Part of a small language model's weights.
Training: a variant of Muon for these matrices, 5037 steps.
Each number is 128 + 32 x the weight over the matrix's rms, rounded and kept within 0 to 255. Layers, rows and columns count from 0. Numbers have three digits each.

# layer 4 MLP gate, 320x128, rms 0.116, rows 0-99, columns 0-63
159102101112068144111160098143102099123156135085124122099131154133133096108151119116090058116165113157128140131129124148140148135114118154135154158160112113092122145168164106118134143118152116
118155106088134132079155122099096175120180126166167106136135107174113088146140151161162129178130102133167132103202165161144103155108135102117183190137076092174173126144155181116119149122105152
179164171125133088156142155138124129086106077173185153136132091112153191133143152073113174122137151111128140189117082127142129115156085101138156087096165146111139113148097163150088052088124124
106133154111146171128092166152166081097117106117179113188119144102170128135182158121169097141074136137121114054147106089138096151125124094093115104098119095153112142181146135136109129144124143
116113100140145128045128192137118115133158103141083166134169125109118098096081111159118123085148163088172155133115117122151175097083134083134143137138060146163135127143113172094114170119136073
139159053191168147127116125173151179084112113145162128113108108095129142139166177112093130120147096100171100117188135123121176077103087163140143140115124146152128101144135149170152096121137121
094121123140123111155124137149104151146225118110138139141095152129163133113147126132091140117101125123085130132085145143199123110152089122118113097156103086100144119113100166050148132115102160
127096117094149125076139099124091106165078149120100067093153165140078148199143176149169152167118181186116119150088111131100127090113082083147088121135071139141144194128118176072118158102144130
169132142125175122109116153151140113129135141084090213139129061108110133090168144138197110197137149077154155114131166142117153153098163126155156066079136123157132139128203133162111098115148123
134103140139095184109107127185179113095111124123134121148156092213096100130085123079125156134108161147133163121118129116167136188109127114013124087118135136129127131153114110110133064163181168
096151184120185138112135143077119107101109080130128151124171130146118149141115108124156107092104119131128153099148152106151145127115115081139039135077091132119141171157064139162138114135102173
134091069101132096125169091126117229096146158124074157113165162151105150153093108158168144159077088143085095077158133163171148182147159153117178144134119114107153096139169137152091099143131125
151117151136136130109138191112144085133166145155153089172161161084064153159160136079056137155157125145095159055171173057146122133114197075134182132131127164161145141099118130158180113152152120
104141153105152155162100086139127114127127113074117130125159105132196134168157168062142091082144129144091107060115150161164104171097117090084103169139066102180112078159084079114176105132153114
090127125111059100175168086173175130172141167090114061122150132133117138073108102129091172108131118076075213118070171117133160157110115094055132172150122139103109146122135156102136147162170135
110162141104106112169128138109095109097118115183130183121203149147099102090119143154107136132126138138128083067098164142124125127149176177160100180138126113185123126124169115157152105185130191
121149123141118152100127148129129152133097159140186123135099148153129152137148113083177097118114112120064134118119126117157210184144192138129138093101070161117105115159095159113112105189174083
127179140059155115100098094121086140176151169125208165129148130098130112163068116085188153106150141176144094141137140177144075131167135132122117180129120162139048137045134175187166116188135135
200172103122097158095096121173174100116128171133117110049134110132166160109086084157156116135139141132087127150133109193131090135118114143125108154138135173179128122120063158109082145112151174
150136164109177126127167126152115079177129154146084104147122116092133139081174054105109093125072120180162145155134158141172118104110147126051147103140108110104140095064162123161083188179111104
165156144178146126124201149137147097079201108108179105120172079168142102161120087120079131136090100072125102164132126154099155096058162138148168117136096119135144132077106172175132066183056120
152149146124139096151150112169169159032121087106185150139144116125122111114072047119129204140069124124109215018136140074117136123136202093149121117135150128138169106123177164159105122116081103
052160083145114098112122124151050090121090109117110136169124070131086120105122123106123090128144140139099180119122092149107114107114074118136054074111123133156074095157129131140140121083075098
109102153159141093091185122100134155095156147151119089124087074114172100104127099167132147189122114165133089099130120154128078121091137065116096188150137128097134067167098142090100097153087111
125119141103117088110127144104094117200138124113120033205171154122132181126127164162105163166165166101140094095121123114107093089123068096157176095116082092049138121125133131092089142094118137
101117082114133114130182109075171094093133080130122129112152192117086170144123082080113129156155160105186116138105075149139110211130106156132112096055077103089114111126173135108119173144174136
140126113123162147102173108118134088122114106142143126115094169119133107134180120136132141141107107104094128111141139112123116176123101131142143129143141154150179090127105145143089134141124142
150092086097100083111137158172121151056135116125149169088100141077140091168116167146110212144176146158155104072125131134124110176083123122093093161151163116155167145135073139149147088123159139
199144067137132089157175126156136087163111182132131064115140098116130162160123176164070155148105073063181116072095153132157068125108135178149099134118121164045093131119078161157070102086157109
128121121163138142098143174084179211184142114119103148095141113085146149132124068126112107148084117153122115105163150139124117168127110105159116113144161126074118147136113173123130068096116135
138108160108098164162074176158152132079122141152098152133115164196161147115101135143179111144139188159134114120131121160115137121113078202156184202139140121150168182076170130121161114166142177
105167124101161117139097138183146078048066163148147102138166070161119121178161122100160132122070104108150091114118120157115121121116207160104150077089177141116155109105150187185131115104084139
074163198140130149134133112083181122161086125137095148104144149099189143157140103131118122010131118115121100110156190118116175128159102131074132080100146160095163109089122164156092114151126127
101116146135084071109142093180156118140152140092113146109143123137109139061153094088177166140118108137091137158122101112135186144166154125169090140104140139145084146142139131132133100129130124
103138159102130150161152114213163101166148100112193197150188126146123164088095126157138157205156119144163124181140135080183144095158174107126139116161086116095118204140121160126116079108077117
155163139125106171158086132129097158152156128131150146131113103120124112127078166139123116114161144129108138160099090105168091187116092078129109160143085129063089087105095189117139119124151108
098181091085094159128154078162154167129088146141114100106130075109147085089215156112140055102145124091116134063167145164130056134140117059115194169121138087119151178107120173035088130068123085
174075085109128135147114104118151100075143147115102117123100105110118131160093150163086090110123199091107073112141141108140166083148171159103138103115086116086077073144115169116105185102091139
194123122126150121192151104145126139176114178143144171175142180131112164088171091130107102129106116146109160080136061152108148093053140145139150143174088122106141122186090131101125098166149124
163145096113090054153121172137135103143084211165165120100137121139110128109163161157147063107137140121168110134123135095096173122124136127140090085133156141084116105085109127198114112122152132
193107130128115122082092099146100123118121136078103139130116121162103157144217144074143108101100117086118100133124118119113133137138153103114134126102118109172140121146120157157114093180098092
232158100171117139143184163124125089203100112140113105123118110102117015141081095134121112111143172043189125072119138175197169141110139120130136093063153144149134130225065184182100158137106084
127187132079139079135154135104101033125188115157061186184131068100163138106204124092040128154051070151113115196116109044162135142137120122184106116157166089095112055114088088166124115158082070
147131082133165104115128095120134122073149085122124130112119113094135117101099136098126123155171079108104116146113167146154111112113081131148108148118090166100158081165104102161103110114147140
133133199209105096092119126121161183150137139093162155123201136123128108102141097113129093077136132122137069133120118144160127097054143075135163094111066120059129148136116113118105139134106147
146121117113120141095090131115120112041150184116161142149081120134166119064170098090121171186122127073111057131198183110104151088106162150140120134179095125109163156208169088161116055136140106
113178116140129132178145143112148176092129097083172069089181125186150109155152106048095078104122114060146070161066111106149166120149093160135081129185122093104156125132081100208156098140071151
134152080175122136183122140090089074074131152128119109137116108118090179122103084155100105120208123100104153173047175118115106140104126172136145154104134083120127060130151191136089107137185119
135144162106108076089085075190078139102112165177151113112099121142158098106130131069110153170126147115135144115088084105121048182111134145094112146159130138152215097149092111176134110168132165
117072144148204141114114071112107125144096049157159077106178096162097139104127093144085144164153105140067099109122122115196136140104102096112115091089135132168124169105135164137140124142180192
087160080140104107156161118152156123121073136145186144116094082112156125113121101102117204139114136063113097160134072112151122128097126130149136141115108167098095088164122226085088151086170133
202208171131107127080161085110104211133084042080122149068143082087179200164147157098023079157087000102174165143113076097025103158099132139164065102111170180047188133207143254207149149078147153
068088138099102149125059117068123129170127121140178116167163171145150099068120169067132136160126116172131121122118079098119090144126054158125116091128111098080165110121158136183093117115123111
149114109155139111133150135156127145124150142131117119153145150115105134130143126126130122153142111121102135161137143127143133134146108170123147124105136138152143114135105135134159123130141131
121096084119143133146079191128155095176179112097127193156146165134131152132125140077149105154118120081109110143100144120121186068136093113145133083149142166113155138119110164107123097163118087
197148214153046098034136153120185173141026141131148127157118141064151145157141139101119101105181165123141100130127158093122104090151127155130080131152181170099169200192106177196116060086144159
107086162112162175123128100122152113135177182141120058151141094160126123096151088099165142142149178148127127142161150145115106035091121134140121148149093097162206144153121175149171115135121113
145127131079082147121148154115132144104056141168140163150106161116131075114124124133116154088099122092128137144089138101119081087125113094160118143106088111075179112147190142104076140100131138
097143143083176160096137130151085134160102118097172120100173183080072122121149095085148121132170111110139125178130113055159151137126127134126084106144133179072156082156169153054096167127164095
076216162081169117149174113126119151103097085156182105106129149096118105141103082064190150133163188164108128141161135177123094118105122137087116118141189138117138136177206154082125122097152058
146117177143154104159119158097122160129117183149129169116124133086117136138107101091145188134155124178134126128121163167131121123082154111107158095112143079127122113109143138140137157107119164
079147125129101135087108049116132113181145136126120109132115117112118132083171163108146050112127111164156086196164161129155146133114170079154129115136060108108184131111078132087124108141143085
203138161111124072121172093172107143107168179195110089110129087078159148113091097152130156104044108112160160147150161150162126179175119121154100112151157132180139078097148119130053159147082092
146101106158131106156156103135169133139135114159133153109152106074165161133158139129171070174134135115112090119188132191136110146096106135109098172119095130173089103095070157041123142122149046
146156056134150092078089122184085100115092096088147126135140165115164116126169115109126065087115132110051153112120079108133117176090088154132112141116115094097140166119141115137084136116120121
149156123104135167137189164096105113156111167110137117131066222149176147134120146105128212103156157105122120113161121188125159091159059129135136143161175166118106095119146171111091168068124122
126095141135157118110169118174152128122130184116173147122138099100141126115112180162152053143142137114169070088162088083123125094097097173123109146104102134081121094161120119136114087117075155
110093125069105131156137109098122126162076117168084155133086110173110153163118144151127106130107075119109151159129122086073160201091123160123105147097117105140165076165103142164129097135171110
121132121137168109117116102157209186113131127132154168112140119129100075066146156103150109113112088147141096207152062113156183207128116138207076086154118116130119196177134178199123122133132134
097149095164102148168136163184216078064053088122164126099090172130175103076164124120145106150166092148146126138141108100175153169169099089113183149154099112170134130160169121072124100126157045
100143143139138103164153095168136093122105114147125176119133138142140087183178119166145099141103133092148147129113086094072152080100142145163166129111122131119124133123116161077111145114120151
144118134074070124158182157194161149094130134104111190084126165220134126154124105077137164105136092110097166173165077115152177156132155109125132090132119165124190149177117061061111114166155146
088108146129092033096126092161140066086157183045117195072050150148144093103185119104133116173130118107127143115089112154082132118091142092127126186132107133123135112126138073149107109161178165
162077138145147157112129118118115100079173086135103133088121106140125146144100098137115122120149079129134126110175112138127103088173076097155102140170114116083156161100151149167154098106108164
205152106119113100147204118131141148078118120116125165111140084136098153136104138072123126121128164170136148104122163128138108118161148193089174121145099101112141125097076125126197113105148145
120131108137176128135103157137121071132120147191093131100114156076150134119146077069144169099064106152158159141155153120142120139139106163173134129085167046187113115107136076108114123083137105
121126121161129151100137149159142097114135148161128111113165113104095127122179141110100143228145087129134132104140148092166218149192162170139114110115100053107132152122170126143164143128057108
188111164107171152184110160126143077168107107106153120112157143202174095188057185131153106151126121113154137108098076078112126103140096158152142109116109143122146092057133086133057129184128126
144171169147072139129151097142091139114108118088095165080111141142077065091137056104097092151169109158125143093131113170122137085088170097108140145130111118077135187160135192136110134150117080
138198176164134125091116147179173106165188182084115170102099150079138060162187121169120109052129122141096099153128099193096167118089125106114102103117151094105146148126119159094112094105145104
089158144133133042119109127108103053148132057097167110115148131154086153099151135123112152139143089124154132121091113046109133094135130162105088141179119158153138147114139164109107130087100131
165120171009142088119147090144122141179109084062140122090140146139126139165109138099131112157119089212126151155094099127089065139083095146116130143140083093156127096130054128185135080127183092
075152169117144095138128126039138137147137138062092092122166138170095107116154155115168121070166172128076125160143160154101132123093144115092160113123132102113131127158123103111149123156135071
109142110089138120105197126085098142141123173146114087093127130064159112105138139139171107111187099071099110156141165109117122151197085117142123065111122189101120103102121055086076140137058087
129127135170153126132054152084132130085080080113165111093123153137105132072135088146157098169105149146179103087049134151147144130091108162094094120135106079142131141069072081167121111100130160
112083144118137126176137118153098128163125187145152126097149118166107081134169092090127176120120100141107154173056182116130155107112121157099175104141132135114092133125110124143194082167129117
168172106132131122087084119108117082103113126134093067138191100106112154141191154097117115198110154094154152135156138129136137113101166158129155205135120132138109117085137176106150100094096158
136186154163113139138114112153141137149145070110106112120105128129168126110092053162127134105178170104129135134172139142144126126100153120157142208115121130180140121147157145114163124066166087
123154116145125135116121093083153116115124089129132070109151118115146129128055120111112103138066167125085053121165121205153123132176136111117056120160122137147077179125117103113106099180168097
151165126135094148110072062150126155118094109119128129179046168102128097112058108113154083126106117121086096120107167142110070187124099123102058125098115058182195162122155079145127152174120052
096184142157087152151155142154126121066099077120158150143154137141127143126136148067119118145135140108114158094133094087130141164104089169098175218141109125041122089106153118104120147142139176
137116049102123090081124121060098166125143103144127121095136152141107127096096142098130146153132159172133133132171123119084104152136100120134133156118116099123119116165108189031138143139153054
101139099118157173153138122151104074175139136199143162093118095095159134105149209128101148156163093163149162117091141094171080145129137119114076148208103148080134112120086112076149145128128148
114138112172127107072108150065158117165124136123144101139173196192147161145135145116077121086103120150110122100171134116143192128091134118130135137145125155113113084069173147069143107148141121
151080133086147121178136121188092086103174129105128168102178124093157191127132116175156207145155117083129150125118103099145139186145147116116124178134123119192112086155103122150152095181161188
143144157132171106089134090117115110124140081204081120122123192116109146222094115057124114094104079139129101138128123062183124173153135146128103126174031148071144107155133133133079118133181099
158135131130044097129142046145123035100193152142166114156083103100114142084127122113163144135118090104130109130146162137210123178144119127183069154142094173121108175087110152146119135153155114
129115128133155118116124141097146131140169120116125107136133116135098124156099158125103140137173116142140149137095104142099110143149124146162131164111104125118126140136148162115154132135090135
180154140131191136100129168105131107127136126114167115124147126135094134134156121112099162105187091130094146148100142130135162108094104107122148135137156128128150121152096124123135109172154203
122118099178154112124116058104175198159150147134143066086109112129194143115183145151166097093193095104151095064152110182111161166154090044162000103120111146128108124135114131101051137074127169